Weights of a small transformer language model.
Size: 16 layers, width 256.
Architecture: RMSNorm before each block, untied embeddings, normalized queries and keys.
Training: a variant of SOAP for these matrices, 183M tokens.
Each number is 50 + 15 x the weight over its row's rms, rounded and kept within 0 to 99. Layers, rows and columns count from 0. The size before them is the row's rms in percent of the matrix's.

# layer 6 attention query, 256x256, rms 0.122, rows 171-191, columns 192-255
106:27 79 67 31 50 66 60 30 60 50 61 60 37 65 32 43 51 46 62 57 64 60 29 75 03 65 31 48 49 39 59 30 29 48 53 69 53 63 54 68 62 33 56 42 46 56 68 61 55 37 33 60 38 48 50 49 60 56 76 41 64 50 44 83
103:75 57 65 70 79 44 77 53 38 41 50 74 50 71 34 49 71 31 21 54 66 56 45 59 59 65 51 21 57 43 43 45 52 51 61 54 86 57 47 75 36 42 65 24 53 54 67 46 44 46 58 44 31 62 72 72 52 45 60 46 99 33 39 69
105:47 55 35 49 56 59 41 46 76 62 71 60 46 75 52 52 24 37 55 79 36 75 76 58 38 54 44 46 53 67 47 53 74 19 57 34 76 47 65 37 44 59 34 57 42 23 38 42 42 62 51 48 37 44 72 72 49 31 48 20 69 25 69 53
096:50 28 34 20 27 56 68 30 60 54 57 70 29 48 35 45 64 48 40 92 41 63 36 57 46 27 61 73 62 59 51 43 30 42 52 44 77 78 79 23 51 43 62 63 53 47 48 50 65 24 37 52 42 51 36 61 64 76 34 54 75 42 40 43
102:43 45 51 72 39 59 48 72 59 46 43 50 41 56 22 55 29 50 54 42 85 47 31 42 60 60 64 47 51 61 58 68 33 40 78 70 22 34 53 63 60 54 77 39 51 55 63 45 56 48 39 77 54 67 68 67 59 38 56 17 73 46 68 48
102:61 41 29 36 27 50 48 33 58 59 49 43 45 65 29 37 47 35 65 56 40 37 51 62 79 43 60 42 36 53 27 65 46 55 59 39 70 47 77 62 47 68 21 13 54 54 33 62 53 34 81 18 63 71 52 60 53 56 54 61 54 51 44 21
112:60 31 35 53 25 42 59 14 22 53 35 39 43 61 41 70 45 54 43 69 22 42 57 50 57 43 61 58 48 30 54 49 61 49 68 57 23 34 44 29 63 29 73 25 65 16 56 34 51 43 67 47 56 40 68 43 29 45 67 48 53 65 56 51
103:76 53 29 41 73 45 68 54 43 36 68 42 35 57 42 55 49 45 58 42 55 39 63 54 51 32 60 48 60 32 44 55 58 53 72 48 50 39 79 50 33 53 36 52 54 78 52 33 49 51 45 42 30 37 57 41 37 47 59 62 38 28 45 59
098:38 54 70 36 69 57 30 51 45 50 61 34 53 44 38 58 49 42 45 80 51 47 63 67 58 39 58 27 29 55 63 65 38 55 59 46 39 63 60 31 42 72 34 58 27 57 56 37 39 60 43 82 51 34 45 36 56 38 17 50 42 69 57 49
114:36 48 63 47 54 71 44 50 56 93 73 43 33 24 56 42 55 45 33 23 53 40 46 54 59 05 58 25 54 51 56 55 54 36 32 58 52 41 65 53 53 38 66 44 86 27 64 47 52 46 55 49 71 63 53 60 52 49 53 41 38 47 59 45
108:41 48 76 43 34 65 49 44 65 59 55 16 44 49 47 19 53 32 67 48 39 79 40 37 53 73 37 64 25 43 50 60 87 64 53 36 76 64 76 28 48 77 73 72 34 48 48 42 39 53 43 32 41 42 68 45 31 38 59 70 43 49 29 39
108:27 49 94 32 66 77 57 61 52 73 67 16 77 77 51 54 62 65 44 17 70 54 52 47 49 03 32 68 65 37 33 51 48 59 58 51 53 99 69 51 51 56 63 58 56 60 45 49 77 43 62 33 50 64 69 57 38 56 51 55 53 44 43 37
110:40 65 50 56 56 50 49 25 54 68 41 34 68 59 63 65 64 37 51 61 59 31 66 43 26 45 45 47 57 48 44 55 35 51 68 31 59 60 26 57 40 68 68 51 47 23 55 50 64 53 43 22 52 65 33 52 64 48 10 23 69 35 39 62
107:53 55 70 70 75 62 48 51 55 42 34 83 53 73 65 35 68 36 62 73 57 28 43 72 75 24 68 53 62 51 57 48 80 60 46 45 54 51 46 37 58 42 74 60 42 33 79 52 57 33 38 69 63 33 60 33 38 69 33 53 30 34 47 73
112:64 71 38 72 72 58 67 59 36 54 40 71 53 41 70 53 52 53 62 47 62 58 52 44 38 42 36 46 37 68 66 34 45 54 51 46 30 52 58 53 57 30 62 41 43 47 65 24 52 63 62 56 40 35 41 52 66 64 51 13 53 56 85 66
104:62 39 50 46 71 35 78 49 62 48 54 57 61 43 43 53 78 34 55 60 50 47 52 56 40 59 47 69 60 44 61 30 48 67 45 49 66 50 50 54 24 61 29 35 67 66 68 67 46 51 43 36 50 39 50 60 64 60 72 55 51 39 49 60
106:56 58 64 61 65 60 31 41 79 47 52 50 71 40 37 80 36 36 79 40 36 39 33 36 63 57 37 52 40 69 59 71 50 41 52 49 45 42 42 40 38 26 59 32 28 47 60 67 32 41 40 41 59 17 40 39 36 26 40 41 35 62 29 36
102:29 46 49 56 24 75 63 33 54 15 32 60 74 61 71 70 39 50 34 43 55 48 61 56 28 33 69 60 23 51 47 57 35 56 56 46 45 62 43 30 42 81 42 41 30 46 28 68 62 60 38 41 38 52 63 60 31 54 43 18 66 55 29 48
114:45 56 48 68 33 48 45 70 50 47 54 69 48 41 51 53 48 54 40 76 75 68 65 36 47 66 29 58 76 46 52 42 50 92 56 72 39 61 72 91 19 61 26 83 65 44 40 53 59 67 46 37 44 28 53 34 38 38 78 25 27 37 51 58
111:32 44 59 56 69 66 38 48 61 54 66 48 32 29 49 32 51 55 21 52 59 68 49 51 48 47 40 62 57 56 34 23 26 26 65 24 46 60 51 81 46 58 71 64 50 62 75 56 40 68 37 46 66 72 50 31 53 73 50 42 46 28 58 26
116:49 45 73 59 61 50 45 57 59 37 39 44 48 59 60 59 61 58 65 44 58 34 32 61 65 38 47 40 59 49 62 15 21 47 64 51 28 23 54 58 60 07 61 79 62 69 30 37 37 48 50 51 49 49 56 53 30 51 69 71 21 67 52 51
# layer 6 attention key, 256x256, rms 0.121, rows 171-191, columns 192-255
112:65 45 41 44 72 39 64 18 79 41 40 60 52 54 47 68 28 55 44 45 38 43 47 24 76 69 64 45 48 73 60 42 77 52 43 67 84 41 43 12 49 74 21 65 29 62 46 38 66 33 69 42 57 25 63 54 47 36 50 53 33 49 78 50
115:21 50 73 46 48 42 40 48 58 41 52 35 55 61 84 48 35 36 71 56 63 74 19 67 76 66 39 31 68 83 60 55 52 50 46 39 25 38 36 51 51 45 44 49 43 31 62 53 56 44 45 51 55 54 29 35 53 27 56 71 53 74 65 68
108:52 30 38 44 45 35 45 42 50 35 64 64 40 33 38 74 55 34 68 30 58 46 58 28 83 53 52 48 43 61 73 31 49 46 55 70 55 66 48 62 45 54 31 58 37 63 11 59 53 15 66 34 56 53 51 18 34 49 56 51 51 55 33 59
102:29 45 35 55 59 63 24 36 66 30 24 59 49 76 48 18 69 23 52 59 60 57 59 26 39 72 23 37 57 48 43 42 68 20 63 55 62 40 61 70 20 27 34 49 38 58 46 30 72 24 40 39 43 30 28 46 45 42 59 68 65 64 31 50
103:48 44 48 49 66 34 36 06 57 23 56 72 27 60 84 41 78 66 63 36 48 52 39 46 65 44 51 50 59 71 42 49 42 55 42 43 68 61 51 56 56 76 38 43 58 64 39 64 46 72 41 59 52 68 61 29 59 54 68 79 28 58 64 65
117:47 52 65 57 52 46 41 68 75 60 74 43 63 44 55 68 53 61 51 52 59 59 40 29 40 59 59 27 63 27 55 61 67 47 57 56 52 36 87 33 44 45 86 53 63 58 59 43 68 57 27 53 42 62 41 29 43 11 28 54 76 77 28 35
125:47 35 82 58 41 38 44 20 42 60 57 63 35 46 59 47 47 71 36 42 16 25 37 73 31 49 36 13 43 46 38 54 40 30 52 61 76 51 58 56 75 40 38 60 42 71 45 32 49 46 39 57 32 24 51 21 47 48 56 64 60 33 59 27
111:27 54 51 39 23 49 52 68 61 30 47 64 66 59 64 44 53 25 59 79 47 70 61 45 45 37 48 25 27 77 52 27 58 62 36 53 58 68 33 33 64 43 67 53 80 51 50 46 72 23 35 72 49 32 39 60 40 30 48 54 57 65 61 44
100:36 52 41 51 26 57 51 46 45 30 62 82 52 75 55 50 55 45 60 31 36 36 47 27 53 70 40 56 52 33 45 49 62 41 44 26 38 29 57 40 40 55 50 60 41 80 65 25 53 38 58 32 45 30 61 64 37 21 14 70 50 48 51 65
114:48 53 41 85 53 21 67 42 31 22 32 43 68 60 66 74 34 34 70 33 37 50 35 41 45 87 66 44 46 61 53 23 42 30 70 43 30 41 59 59 44 49 47 37 48 75 47 48 77 54 46 45 36 27 36 57 58 58 27 49 55 65 86 35
116:23 49 51 33 68 55 55 46 51 47 56 19 72 58 44 41 56 56 29 66 37 43 51 36 51 23 52 54 38 29 48 44 54 63 71 55 53 65 60 75 32 40 51 48 77 41 25 70 28 61 46 61 54 68 50 49 68 62 44 24 38 47 40 51
111:18 55 56 53 37 61 51 63 40 31 40 38 34 67 31 25 38 31 32 73 43 61 49 16 53 67 59 53 45 53 48 44 43 59 58 49 19 64 38 46 46 43 61 54 42 42 34 62 37 79 35 44 47 48 72 51 48 76 22 31 64 45 09 32
121:67 48 40 43 58 59 59 39 52 49 47 56 42 39 55 17 19 62 44 51 41 54 64 32 25 50 57 58 62 52 43 72 33 42 35 48 53 60 55 52 61 39 64 62 40 40 40 51 58 38 49 66 91 50 52 64 65 53 49 52 28 29 30 51
114:45 26 62 28 57 64 45 36 25 78 34 46 80 39 20 21 28 70 33 58 48 42 66 70 28 47 73 64 44 55 67 59 73 76 68 41 45 42 35 45 56 60 49 31 41 51 60 72 36 76 04 42 31 62 49 59 19 47 62 23 79 44 65 40
116:44 35 39 34 62 32 32 46 51 49 29 51 68 47 55 41 26 49 51 45 30 56 72 56 41 59 49 53 54 41 55 66 64 47 45 47 69 27 41 37 36 63 42 59 56 58 59 52 59 59 30 77 41 36 25 26 39 39 41 55 26 42 48 60
110:36 43 41 49 43 71 55 81 58 61 57 11 51 47 36 28 54 48 42 56 29 63 71 55 66 47 35 58 34 38 44 69 39 34 54 43 18 52 40 57 67 49 56 50 30 58 63 77 42 81 72 45 80 69 42 66 37 65 78 41 26 50 50 68
113:62 59 59 30 36 18 90 44 73 78 43 50 13 68 55 44 52 61 53 54 40 48 59 53 22 57 53 44 75 59 63 43 43 55 47 22 34 40 64 38 67 32 37 24 47 39 44 11 55 44 32 67 27 50 39 68 40 47 47 46 39 19 37 43
111:25 38 53 49 38 51 65 29 32 51 57 99 40 47 50 55 40 52 60 68 32 46 37 36 66 67 63 46 48 48 55 38 57 25 52 44 67 50 78 57 23 62 24 53 58 46 36 49 52 36 24 42 48 53 36 25 46 30 57 72 49 46 73 48
120:53 55 32 46 51 58 81 52 59 71 55 31 48 50 24 64 77 39 52 52 67 68 57 46 47 65 38 57 33 42 59 30 40 49 52 55 73 65 50 48 59 39 55 37 52 60 29 37 37 57 28 40 43 47 81 50 54 59 04 46 36 50 64 50
114:52 53 50 44 52 38 65 52 43 38 44 54 57 40 33 63 56 32 54 74 39 66 57 20 49 42 66 37 64 47 45 66 67 45 65 69 66 48 40 28 38 59 42 51 54 40 36 50 78 16 84 24 63 46 39 33 61 22 30 33 22 54 59 60
120:37 56 35 39 29 50 13 34 62 47 67 55 52 53 22 59 56 42 37 50 53 57 65 55 42 43 46 79 30 43 48 62 34 74 64 48 43 42 68 17 35 48 58 43 47 66 76 43 64 26 70 22 54 30 55 36 50 42 56 58 53 68 16 72
# layer 6 attention value, 256x256, rms 0.116, rows 128-161, columns 192-255
106:54 79 61 33 66 69 52 69 58 44 62 73 73 55 40 40 66 42 77 80 76 27 44 59 27 47 43 72 35 41 41 70 72 68 47 14 43 44 81 68 91 57 45 40 68 48 58 56 44 39 23 63 34 55 37 29 42 44 29 54 69 62 61 28
115:49 68 38 57 43 48 61 46 34 40 59 73 87 37 47 42 39 66 51 27 28 41 54 38 64 49 49 45 52 46 57 35 55 39 48 28 63 37 53 69 51 44 57 73 54 65 40 59 47 45 10 51 71 48 37 26 64 33 59 61 49 55 86 66
098:54 35 60 66 53 30 48 51 48 56 45 30 58 41 49 29 78 59 54 54 43 57 52 66 49 36 55 66 42 61 55 47 45 62 65 03 61 33 51 63 59 68 28 52 39 43 56 18 76 48 46 58 72 45 61 25 67 45 90 51 52 48 77 63
118:63 25 35 68 71 63 44 34 50 51 40 50 42 52 64 46 62 55 77 28 71 58 26 75 47 22 58 48 38 55 59 55 70 68 47 36 48 71 81 50 87 64 50 58 30 31 54 49 42 45 41 65 62 30 61 65 45 50 52 55 37 59 34 02
102:37 34 52 49 15 70 48 32 59 61 63 67 24 63 28 51 70 18 46 59 37 42 43 50 60 65 43 39 42 31 52 55 16 49 64 74 66 41 44 71 48 62 55 77 38 55 53 43 67 60 47 28 36 43 48 55 35 46 80 27 28 34 49 57
116:32 52 61 31 55 52 27 54 54 39 59 35 28 39 32 54 70 63 48 49 64 31 29 47 48 47 50 55 34 15 54 07 38 33 43 24 61 62 49 41 52 40 70 53 42 34 31 48 66 47 35 54 68 51 34 52 78 26 42 48 46 49 42 67
114:48 57 50 38 07 54 43 24 55 68 30 64 66 66 44 43 88 30 34 56 48 39 42 57 70 23 18 41 47 65 70 73 24 64 53 43 19 62 73 55 70 23 64 20 58 60 71 61 69 47 69 49 48 61 45 40 57 43 41 33 67 44 60 57
101:22 58 32 27 48 83 65 45 40 29 34 51 41 56 68 55 29 38 41 52 37 61 56 54 62 75 43 54 59 58 34 04 49 72 65 99 61 50 41 36 60 87 42 85 52 22 47 48 54 43 32 32 59 47 67 51 36 32 77 39 66 52 53 25
111:36 64 38 36 52 47 49 45 64 74 62 48 58 69 60 69 60 74 57 65 58 55 63 30 55 31 55 43 61 53 48 41 78 25 22 44 52 47 59 53 50 27 51 24 47 29 35 56 47 50 90 35 44 49 66 70 36 52 39 37 62 47 40 50
104:57 42 48 41 60 61 49 46 25 59 84 53 50 53 67 50 46 45 30 86 36 33 60 42 76 31 39 58 60 58 50 33 39 50 75 66 46 34 62 42 54 20 40 51 28 52 61 35 29 61 64 48 45 45 26 61 76 59 47 72 52 82 22 40
107:75 32 65 46 27 40 42 49 56 22 67 46 34 50 38 60 53 44 49 49 37 24 54 50 48 53 35 54 31 47 33 33 46 65 52 25 49 80 64 51 60 54 58 71 75 63 51 51 51 43 46 37 63 55 46 34 34 45 52 64 60 75 47 42
105:61 49 54 72 69 43 46 68 75 53 57 32 52 62 75 36 53 49 47 34 15 47 42 75 54 58 65 51 55 75 28 64 48 41 57 48 44 38 71 70 50 62 66 49 43 57 60 52 52 40 48 63 48 57 79 47 60 47 51 29 40 38 63 46
098:48 35 41 60 37 40 66 51 29 52 37 51 54 45 51 66 45 34 66 33 41 25 51 46 41 34 52 61 61 49 39 58 65 62 20 60 50 39 70 48 37 07 61 50 30 65 42 42 63 55 22 47 63 36 46 36 34 11 56 57 09 19 51 71
104:18 48 23 37 58 31 39 49 54 26 79 51 49 33 40 25 66 46 35 39 86 45 52 37 39 65 57 30 75 31 55 58 80 68 12 42 46 41 51 43 63 39 46 58 58 39 19 73 47 64 55 46 35 38 50 48 63 43 00 56 61 40 63 68
105:55 60 44 57 67 41 57 92 73 43 60 35 20 60 51 55 65 30 62 44 49 61 45 39 53 51 42 57 45 82 38 75 57 67 64 86 37 57 79 53 23 26 54 33 58 52 42 44 41 50 50 58 49 47 58 49 36 62 62 37 47 56 41 46
099:46 41 56 29 43 66 32 72 67 55 45 37 50 54 58 51 84 29 51 59 48 59 69 41 46 45 18 46 47 47 58 55 59 48 59 81 59 18 35 59 74 64 69 41 45 44 73 37 40 56 64 66 56 56 85 57 46 66 44 38 53 25 39 71
104:57 60 68 46 77 58 69 48 39 37 30 28 53 21 29 88 64 25 71 39 44 63 40 63 29 53 61 63 80 37 76 58 56 67 36 56 51 56 46 61 49 48 69 38 64 69 25 66 60 56 71 38 48 47 50 38 45 62 55 51 35 44 69 54
102:59 29 57 59 53 52 24 49 63 53 44 68 53 48 46 37 67 58 81 79 50 48 30 67 70 73 54 34 40 38 58 68 57 41 61 59 62 52 52 67 31 41 64 15 45 67 63 26 37 60 39 51 52 74 45 58 60 32 56 34 54 48 39 35
104:61 71 38 57 49 32 62 55 56 30 44 45 39 52 47 71 51 49 60 61 35 77 49 51 63 23 36 62 60 36 48 57 50 42 32 43 52 69 33 71 66 27 47 46 63 45 73 46 53 46 80 39 26 62 54 45 48 60 27 49 32 38 27 36
113:45 45 39 40 68 57 56 52 66 53 62 55 68 30 75 49 35 48 28 08 77 18 55 40 77 40 27 67 43 48 64 60 54 44 42 60 37 33 43 66 42 42 42 79 44 42 29 65 20 50 76 45 65 36 64 67 80 31 37 46 59 56 25 30
113:49 54 73 57 42 44 52 55 66 33 56 66 55 57 47 66 52 60 47 32 43 34 62 31 57 67 42 30 60 63 65 29 44 58 43 47 27 74 62 46 50 50 27 43 57 54 75 69 51 64 44 57 36 42 29 30 53 68 31 63 40 72 71 37
115:33 53 37 46 40 50 39 47 54 54 51 35 61 34 32 27 62 46 64 57 34 35 53 28 40 55 47 47 77 39 74 91 55 24 45 24 62 47 75 34 51 52 50 41 50 34 52 50 42 62 27 60 52 49 34 46 61 52 65 29 39 33 44 48
096:42 66 75 66 54 62 58 51 89 40 54 38 55 66 49 50 78 45 80 58 41 33 62 63 40 47 47 57 58 60 57 32 30 56 64 61 42 42 66 74 56 47 33 51 52 57 66 80 69 32 63 39 61 35 53 67 58 18 35 48 53 72 49 43
104:61 31 62 17 43 56 43 34 46 60 56 40 19 40 60 53 58 50 43 63 26 73 52 44 62 42 43 70 45 43 52 56 28 58 47 35 48 44 44 48 61 56 27 22 46 49 16 48 47 42 83 65 75 52 59 63 17 54 49 47 43 13 50 73
104:46 35 24 79 56 41 77 77 67 53 45 42 45 62 48 45 55 52 57 59 32 44 54 58 48 73 58 61 65 63 37 85 41 66 56 55 44 64 67 80 49 74 56 64 60 54 54 46 33 58 62 28 24 71 31 28 59 36 34 39 53 56 68 57
111:51 54 51 37 47 55 50 45 63 54 68 76 63 64 45 41 34 33 71 62 84 68 35 30 40 60 43 69 41 43 76 46 51 72 50 54 42 40 49 27 26 68 24 31 59 27 66 44 49 53 60 70 63 47 47 72 48 60 53 44 32 28 47 81
113:23 72 61 67 65 58 63 62 41 44 68 45 67 43 60 44 25 53 27 60 47 40 53 36 38 52 25 53 92 55 39 73 64 71 49 65 64 62 45 37 45 55 55 39 49 60 57 47 33 56 66 52 50 61 32 52 42 66 32 27 44 47 41 61
103:78 61 38 75 43 57 53 53 57 62 42 49 28 67 58 51 60 36 79 51 56 55 57 43 30 41 38 52 36 71 57 26 61 27 47 78 41 65 50 58 53 43 74 40 61 50 61 38 41 53 57 57 30 48 37 44 44 72 66 52 53 89 34 56
099:46 55 48 74 44 40 50 77 36 19 41 38 69 62 36 55 50 51 64 78 40 82 21 50 39 57 48 49 48 40 40 53 52 43 50 43 49 76 36 41 28 54 77 54 80 41 81 57 35 49 69 30 74 48 93 42 34 59 44 50 61 61 31 43
114:39 69 42 42 57 94 66 56 37 83 49 85 66 44 51 41 66 32 32 28 60 41 55 34 47 65 52 21 41 23 41 41 58 65 48 16 43 53 58 27 56 94 41 57 54 54 14 33 47 75 58 62 20 44 46 29 59 25 33 58 39 70 43 31
100:57 39 60 57 48 50 26 63 56 51 65 62 62 29 64 60 15 84 47 26 38 48 47 65 81 32 51 60 60 72 40 52 59 48 58 71 38 51 21 56 34 68 50 74 42 71 56 72 41 62 61 71 51 46 67 46 26 61 38 53 68 35 68 37
113:78 41 38 69 47 21 52 33 40 25 50 04 38 66 47 60 43 34 59 58 23 78 41 65 47 61 52 34 36 81 29 37 44 30 31 58 65 69 64 63 44 35 33 58 63 72 52 30 43 56 58 44 51 41 44 38 62 58 83 52 54 68 34 55
103:45 52 38 51 49 64 40 37 62 67 27 44 43 30 42 39 45 30 38 61 63 39 45 63 76 33 56 43 72 76 43 20 60 77 55 52 71 50 70 50 43 63 43 37 52 63 43 47 51 57 44 61 52 23 51 79 21 31 68 72 62 31 60 38
108:42 36 54 42 50 55 59 38 58 68 55 41 42 39 92 37 62 81 46 46 41 54 62 51 27 56 53 58 38 37 56 27 51 72 61 45 75 58 50 56 38 53 32 65 21 63 56 60 55 43 57 34 24 64 30 58 35 49 40 66 33 22 45 44
# layer 6 attention output (transposed), 256x256, rms 0.215, rows 128-160, columns 192-255
102:36 46 50 46 82 57 25 23 53 48 44 68 67 70 61 42 44 46 53 29 68 75 67 47 32 72 26 44 78 52 20 32 64 32 54 33 40 57 62 48 41 34 22 73 42 24 37 42 43 54 38 57 74 39 49 32 41 52 42 35 27 34 50 14
108:67 54 69 27 24 66 55 62 69 30 60 54 32 66 64 63 46 31 61 57 47 59 39 39 56 37 58 44 77 39 52 68 34 55 50 61 39 58 36 28 25 63 79 56 78 42 46 25 23 64 53 43 66 54 57 45 77 49 63 48 44 44 29 69
097:55 47 29 68 45 55 30 80 50 41 83 58 61 31 42 18 24 67 47 53 56 61 56 55 38 50 38 40 34 65 01 57 48 29 75 59 58 55 55 46 57 59 29 75 58 35 51 64 09 53 60 50 69 33 51 65 59 52 31 56 46 54 39 47
112:48 25 40 64 75 32 44 57 32 45 59 50 45 62 74 54 78 66 68 59 61 46 36 50 35 91 56 50 52 52 49 31 51 36 53 69 15 05 35 21 40 61 49 61 28 50 45 55 35 56 63 48 33 26 46 49 51 75 63 82 44 36 39 66
101:53 58 39 41 67 64 60 47 12 55 62 51 55 27 39 36 46 51 34 21 61 35 53 53 69 39 32 45 46 54 48 49 42 40 41 43 49 51 45 65 64 52 58 61 59 43 56 46 59 32 66 53 74 72 41 68 64 96 45 34 46 20 73 33
111:41 61 31 34 47 30 50 66 38 41 38 40 43 47 75 45 63 48 50 67 64 54 50 27 59 83 60 76 59 53 29 65 58 66 57 66 66 52 28 37 56 43 24 55 56 34 32 40 76 65 54 32 65 63 50 45 25 68 51 60 46 19 44 49
110:33 43 37 37 52 41 81 54 68 73 54 59 62 47 60 43 12 48 60 54 31 53 49 71 65 38 72 51 37 60 44 39 50 41 64 74 46 38 47 63 32 55 72 57 30 30 63 38 43 24 53 65 50 66 52 35 58 37 53 48 63 45 75 44
098:64 47 72 69 54 45 33 36 64 39 60 40 51 51 10 26 61 45 44 37 59 49 56 56 74 65 26 57 49 39 71 59 34 39 52 63 62 92 53 51 41 40 53 72 44 64 37 71 63 52 53 45 44 63 41 44 70 69 44 31 42 57 37 42
106:28 45 36 39 30 36 64 21 63 51 44 40 32 19 45 62 66 63 50 71 43 31 46 77 26 76 67 31 67 85 50 57 57 58 53 27 22 42 44 34 68 73 74 43 50 52 65 48 55 32 31 46 23 76 35 55 49 40 73 47 29 44 39 57
105:29 53 76 43 59 34 65 63 44 45 72 25 57 55 79 59 36 34 41 38 75 45 42 66 80 33 40 40 52 34 53 70 22 46 49 16 70 33 41 44 40 61 71 21 52 47 51 73 45 35 58 74 63 46 60 62 79 45 29 36 72 54 59 56
104:49 56 62 61 79 59 54 43 42 51 51 61 52 68 71 73 38 57 53 23 62 67 53 38 66 56 35 56 58 50 45 37 50 65 27 46 69 50 28 63 53 67 36 46 37 49 73 54 49 52 41 51 41 60 43 54 44 32 64 70 65 40 81 49
104:56 32 62 71 47 53 53 41 45 65 64 72 34 52 38 38 49 57 35 70 47 29 47 53 62 42 44 52 41 64 57 27 76 42 48 23 34 36 45 61 55 42 48 61 73 52 32 56 30 48 02 37 29 23 51 40 73 75 26 31 36 70 38 34
100:55 43 50 43 23 16 56 52 52 44 43 32 15 55 72 39 42 36 47 60 78 62 38 41 37 65 73 65 43 36 62 44 65 51 52 52 45 72 67 40 37 46 68 66 56 43 59 18 69 56 48 43 55 46 66 55 70 67 52 68 42 64 49 60
099:82 73 38 51 60 58 45 36 30 40 38 86 65 36 31 56 56 70 38 53 33 72 45 51 52 90 83 69 44 22 41 44 40 34 36 15 38 43 52 44 81 17 47 42 61 84 60 27 38 19 46 38 50 67 31 50 51 53 63 72 60 66 32 52
100:59 74 62 42 43 50 42 51 28 46 69 45 66 52 52 49 71 49 58 39 88 37 49 54 66 66 52 43 48 50 71 48 56 48 55 33 40 49 48 59 55 70 25 43 46 57 65 91 39 53 40 65 17 51 49 56 66 34 44 81 32 59 63 74
097:67 55 46 46 43 50 45 63 35 41 45 65 58 29 40 59 65 34 28 42 57 41 43 42 46 35 44 56 29 48 47 36 38 46 56 45 62 32 47 53 27 55 33 41 67 32 51 43 44 45 39 47 57 60 29 41 40 46 45 39 35 63 48 24
103:21 50 57 47 44 37 25 68 64 51 19 52 69 24 36 34 51 43 79 60 45 37 62 34 26 79 66 36 65 50 64 52 76 34 65 68 42 49 51 63 46 53 49 66 32 47 39 32 54 59 40 73 54 60 67 57 55 20 35 46 49 48 70 79
098:43 45 38 61 40 18 84 54 24 57 37 26 48 59 47 32 29 46 68 68 18 44 70 34 41 32 71 41 47 31 44 48 36 57 70 53 51 36 37 69 72 68 59 53 62 53 55 55 50 56 47 69 40 58 47 59 38 72 37 41 72 67 24 56
099:49 75 69 56 64 78 61 38 42 55 42 61 35 45 40 40 38 66 49 43 53 41 40 66 48 44 61 30 64 48 84 41 37 57 57 33 49 47 48 53 51 35 47 51 44 40 63 58 66 31 31 62 63 39 64 28 48 27 68 54 50 84 66 35
106:27 45 58 64 10 38 15 69 55 36 55 46 64 44 49 49 79 46 50 50 28 52 75 38 46 65 52 57 56 26 41 58 57 49 37 47 58 55 52 62 33 40 58 39 67 52 49 33 68 65 41 65 57 44 26 38 35 51 81 75 37 35 27 58
107:30 59 70 39 71 70 55 47 53 58 40 78 56 73 36 65 51 67 59 13 41 67 43 52 42 33 73 44 28 57 72 72 60 73 21 43 58 74 78 65 57 55 49 76 49 71 63 44 32 76 43 73 88 79 51 29 47 58 18 45 51 38 50 60
101:47 70 56 65 48 56 60 52 25 70 33 53 32 92 56 66 47 90 53 23 50 51 60 60 35 55 60 65 60 33 50 45 49 33 62 45 73 48 22 26 51 64 52 85 78 32 50 40 48 50 34 57 47 64 63 64 79 48 52 44 74 44 45 42
095:32 39 49 46 36 28 29 57 45 45 83 44 76 57 58 78 72 39 47 50 67 75 42 59 61 46 59 63 28 53 66 70 31 68 65 66 57 46 47 48 38 54 11 40 25 71 68 62 38 73 76 44 58 53 49 68 23 79 89 56 61 54 69 70
101:39 60 27 54 65 51 41 60 61 51 48 48 38 17 35 48 39 82 16 44 61 53 47 50 63 34 58 43 53 69 51 84 56 43 19 60 34 19 45 56 69 33 64 10 50 60 68 70 46 55 65 45 44 47 34 42 53 34 46 58 36 44 61 63
099:61 48 48 58 30 67 38 38 30 54 41 62 46 60 49 42 32 52 56 52 46 61 50 51 37 37 54 27 75 66 74 30 67 00 48 61 47 71 71 72 66 46 26 53 46 50 52 58 38 35 57 56 29 36 57 43 43 64 51 41 60 50 71 25
110:35 44 43 60 56 64 47 43 40 56 72 43 63 27 54 32 51 62 25 29 47 30 59 50 51 52 73 78 50 68 58 59 60 53 32 60 32 60 43 59 60 76 69 59 40 68 57 41 73 62 73 36 30 65 39 64 34 48 14 51 45 40 64 45
108:67 43 61 49 66 29 23 64 48 47 26 53 47 78 73 52 36 79 29 29 63 46 38 42 23 80 44 52 56 56 50 42 48 20 35 54 37 31 16 68 30 69 53 81 60 45 28 65 33 51 76 62 52 61 34 56 61 68 52 30 56 55 52 20
106:47 26 80 51 61 83 56 60 54 36 55 57 57 48 60 61 46 56 64 27 45 31 51 52 45 62 67 48 51 46 46 31 64 72 56 61 26 69 56 62 55 44 59 50 50 34 53 40 54 66 41 44 56 52 46 50 65 30 51 53 68 55 56 38
096:64 27 36 55 10 27 24 79 47 37 33 76 56 54 42 68 59 68 57 53 35 68 53 51 29 40 56 71 37 68 60 44 55 81 55 60 48 62 40 37 72 64 47 56 53 38 54 83 44 18 41 45 22 59 53 55 36 48 84 53 84 80 34 57
105:58 57 25 51 60 44 34 37 42 33 42 28 56 42 60 51 39 65 87 26 36 54 65 62 57 27 33 50 60 59 36 46 32 39 45 46 61 41 48 52 58 44 37 36 54 57 41 39 29 38 44 64 78 49 56 72 67 53 44 19 61 72 17 53
096:44 25 68 59 22 40 45 44 44 24 34 35 29 51 41 54 52 58 07 69 10 58 58 54 65 04 57 62 57 31 42 16 41 49 52 53 30 43 50 63 65 61 66 42 44 65 45 80 67 76 33 45 30 25 60 11 51 43 36 66 47 57 43 49
101:82 30 49 45 48 51 60 55 16 67 67 68 65 43 56 63 61 44 56 74 69 28 71 66 56 48 43 30 46 44 69 50 69 45 59 69 51 29 37 34 52 57 48 42 29 46 66 70 21 48 33 74 64 48 62 57 49 48 36 40 52 60 73 73
101:64 47 06 79 55 45 40 49 39 47 64 55 38 65 38 53 49 41 29 56 48 65 25 36 82 58 30 50 10 45 32 45 14 52 34 37 34 62 20 72 41 79 44 19 53 56 56 43 46 55 66 53 59 14 19 51 70 53 42 58 50 71 49 59